Part of a small language model's weights: MLP 832 SwiGLU, 6513 steps.
Each number is 128 + 32 x the weight over its row's rms, rounded and kept within 0 to 255. Layers, rows and columns count from 0. The size above them is the row's rms in percent of the matrix's.

# layer 2 MLP gate, 832x320, rms 0.118, rows 431-436, columns 80-159
size [ 97 101  95 105  99 104]
[[ 72  88 158 147  56 145  95 111 117 129 102 132 151 157 147  87 128 151 121 144 109 117 127 210 117 108 126  85 124 134 120 131 125  70 103 165 105 124  44 116 127 111  69 107 160 125  86 127 126 122 173  95 142  99 111 128 101 140  80 209  59 128 138 131  90 122 145 106 133  95  63 131 167 125 118  73 112 117 114 118]
 [169 132  82 176 133 116 131  91 108  78 106  95 206 147 139 118 151 165 111 114  85 168 134 144 116 128 159 109  92 153  69 111 153  93 162 127  86 134 137 119 100 142  73  97 140 136 131 171 115  60  99 146 125  90 119 156 118  93 108  75 135  93 130 167 135 141 105 137 164  97 142 155 105 134 148 165  94  92 109 106]
 [116 127 106  86 133 118 130 124 147 118 122 132 165 161 170 130 117 135 164 125 144 152 120 126 139 110 170 136 135 152 122 127 158  99 127  97  82  94 185 120 167 133 151 177 115 118 101 111 142  60 136 103 121 174 108 178 105 152 138 170  85 123  97 163 148  92 102 159 102  73 101 127 179 143  86  88 165  93 112 165]
 [145  76 143 117 157 114  97 128 160  60 141 142  85 170 125 129 183 157 129 108 127 177 103 142 162  95 113  92 201  43 144 145 117 162 137 117 146 117 115 175 192 121 124 116  98 132 142 134  67 124 192 134 111 121 119  60 176  92  86 143 149 127  70 139 121  87 122 160 163 118 148  83 120 133  85 149 126 107 109 147]
 [121 115 178  94 132  72 131 154 157 150 190 128 144 125  39 173 154 133 110 127 189 191  91 115  80 155 178 101 114 105 201 158 170 132 116  54 147  96 119 123 117  95 151 116 101 135 130 163 142 152 107 134 135  82  85 100 109  72 157 122 111 187 165 116  76 152 148 106 150 136 121 186 142 143 137 181  69 165  93 137]
 [171 139 144 123 147 116  88 126 138 142 125 121 116  87 121 112 183 116 204 133 118 141 219  82 122 123 123  77  64 166 129 104 119 119 145 168 109 128  85 127 127 165  71 103  75 166 168 129 164 136  85 162 133 147 115 129 134 111 104 177 103 132  93  73 123 217 159 127 179  96 168 144 118  80 140  91 110 118 133 105]]
# layer 2 MLP up, 832x320, rms 0.125, rows 431-436, columns 80-159
size [101 104  94 102  95 100]
[[ 87 142 130 141 172 133  77 148 205 140  84 177 110 189  91 148  88 123 125  84 139  76 120 179 113 111 114  91 106 129 183 136 101 147 159 102  65 120 131 104 140 150 154  85  40 120 116 115 106 139 175 210 167  83 136 141 111 124 158 130 118 149 160 128 144 100 110 128 172 139  87 157 186 169 129  40 147 101 104 150]
 [177 135  56  89 133 128 100 121 142 129 146 137 206 164 152 110 146 168 144  49 157 135 111 121 181 110 134 102 115 141  72  87 113 153 100 158 182 140 133 138 163 121 128 128 109 129 146 167 129 124 153  67 145 133 156 136  67 137 209 103 106 110 179  73 123 111 115 147 121 105 133 116  93  96  98 216 174 170 143 108]
 [ 93 150 149 106  87 165  98 148 114 188 156 118  99 160 162 117 116 108  92 162 123 114 139  98  81 183 138 140 126 138 131 107 123 126 155  99  78 144 135 157 131 132 104 117 121 156  91 121  84 179 116 124 125  70 168  58 186  97 118  94 108 103  93 116 160 129  78 184  65 100 113 136 176 113 194 150 129 135 128 150]
 [ 82 144 195 159 158  95  80 130 141 106 158  88 136 130 153 142 139 135 101 122 132 143 127 104 157 175 111 164 116 145 134 111 126 125 132 104  97 120 151 183 163 107 165 138 148 133 176 145  77 163  62 124 130 112 205 131 133  88 173 134 160 133 141 117  70  98  75 175 141  91  92 113 122  51 136 117 162 148 103 110]
 [166 146 137 181 160 180 107 141  89 144 161 155 111 104  71 123 122 117 109  99 100 122 126 126 144 154  83 146 118 102 162 151 116 142 137 160  63 156 143 168 150 110 138 103 167  48 123  85 135 116 118 100 160 106 137  84  99 126 129 133  88 148 193 135 107 183  98 153  70 147 133 138 114 116 168  29 119 183 171 139]
 [124  88 106 125 157  83 176 185 128 114 117 177 155 157 101  95 111 114 212 104 160 176 166 113 150 120 134 133 112  84 111 130 130 192 104 131 152 112 103 120 161 128 124 155 122 159 126 151 133 120  58 152 117 128 140 114 115 145 121 160 173  98 133 144 120 143 173  96 169 140 122 133 141 115 124  77  78  90 148 142]]
# layer 2 MLP down (transposed), 832x320, rms 0.0738, rows 431-435, columns 80-159
size [ 99 101  95 109  98]
[[ 79 110 174  76 173 124  54 138  78 180 157  86 164 139 114 112 109 125 105 123 115 129 164 158 166 109 113 103 142  80  87 176 144 122 173 142 191 107 130 112 148 158 157 147 161 110  93 159 138 135 140 125 102 126 174 125  79 157 152 103 135  85 108 112  83 109 147 162 178 133  93  74 159 108 164  73 179  89 116 181]
 [107  83 174 178  91 152  98 144 118 164  93 133 183 150  88 128 143 120 171 141 156 110 113 106 153 172 166 145 110 154  90 106 169  94 152 212 155 145 146 136 113 187 186 104 102 129 139 143 132 173 131 139 149 135 119 130 100  97  65  80 177 118 159 180 113 148 225 175  76 111 177  90 141 140 104 173 128 122 183 114]
 [142 115 218 137 194 185 139 165  83 154 113  95 133  75 122 163 153 131 119  87 126 111 135 150 101 146 132 153 154 111 124  61 110 109 107 129 112 115  90 101 113 115 173 138 125 125 155 113  53 130 104 113 122  83 193 134 150  95  83 122 185  57 124  83 104 176 160 143 133 152  79 149 123 184 150 131 118  77 121 152]
 [157 127 172 108  82  95  97 100 122 119 127 118 156  70 147 160 157 170 145  57 164 125 169 141 170 148 163 167 115 163 125 116 125  91 168 112 159 107 160 144 158 118 172  64 150  80 114 119 128 102  89  88 138 109 187 162  88 103 158 125 101 165 164 145 169 109 111 174  78 107 151 137 143 107  98 122 149 106 157 152]
 [149 121  88 185 153 114 113  84  97 136 185  68 137  81 101 110 173 163  86  81  85 132 124 111  97 110 119 103 124 178 137 156 124 125  58  88 101 219 104 120 157 146  80 128 178 156 167 149 156 172 134 137 109  93 153 107 129 140 183 109 117 155 145 138 111 199 136 128 188 134 134 116 129 117 139  52  87 147 112 136]]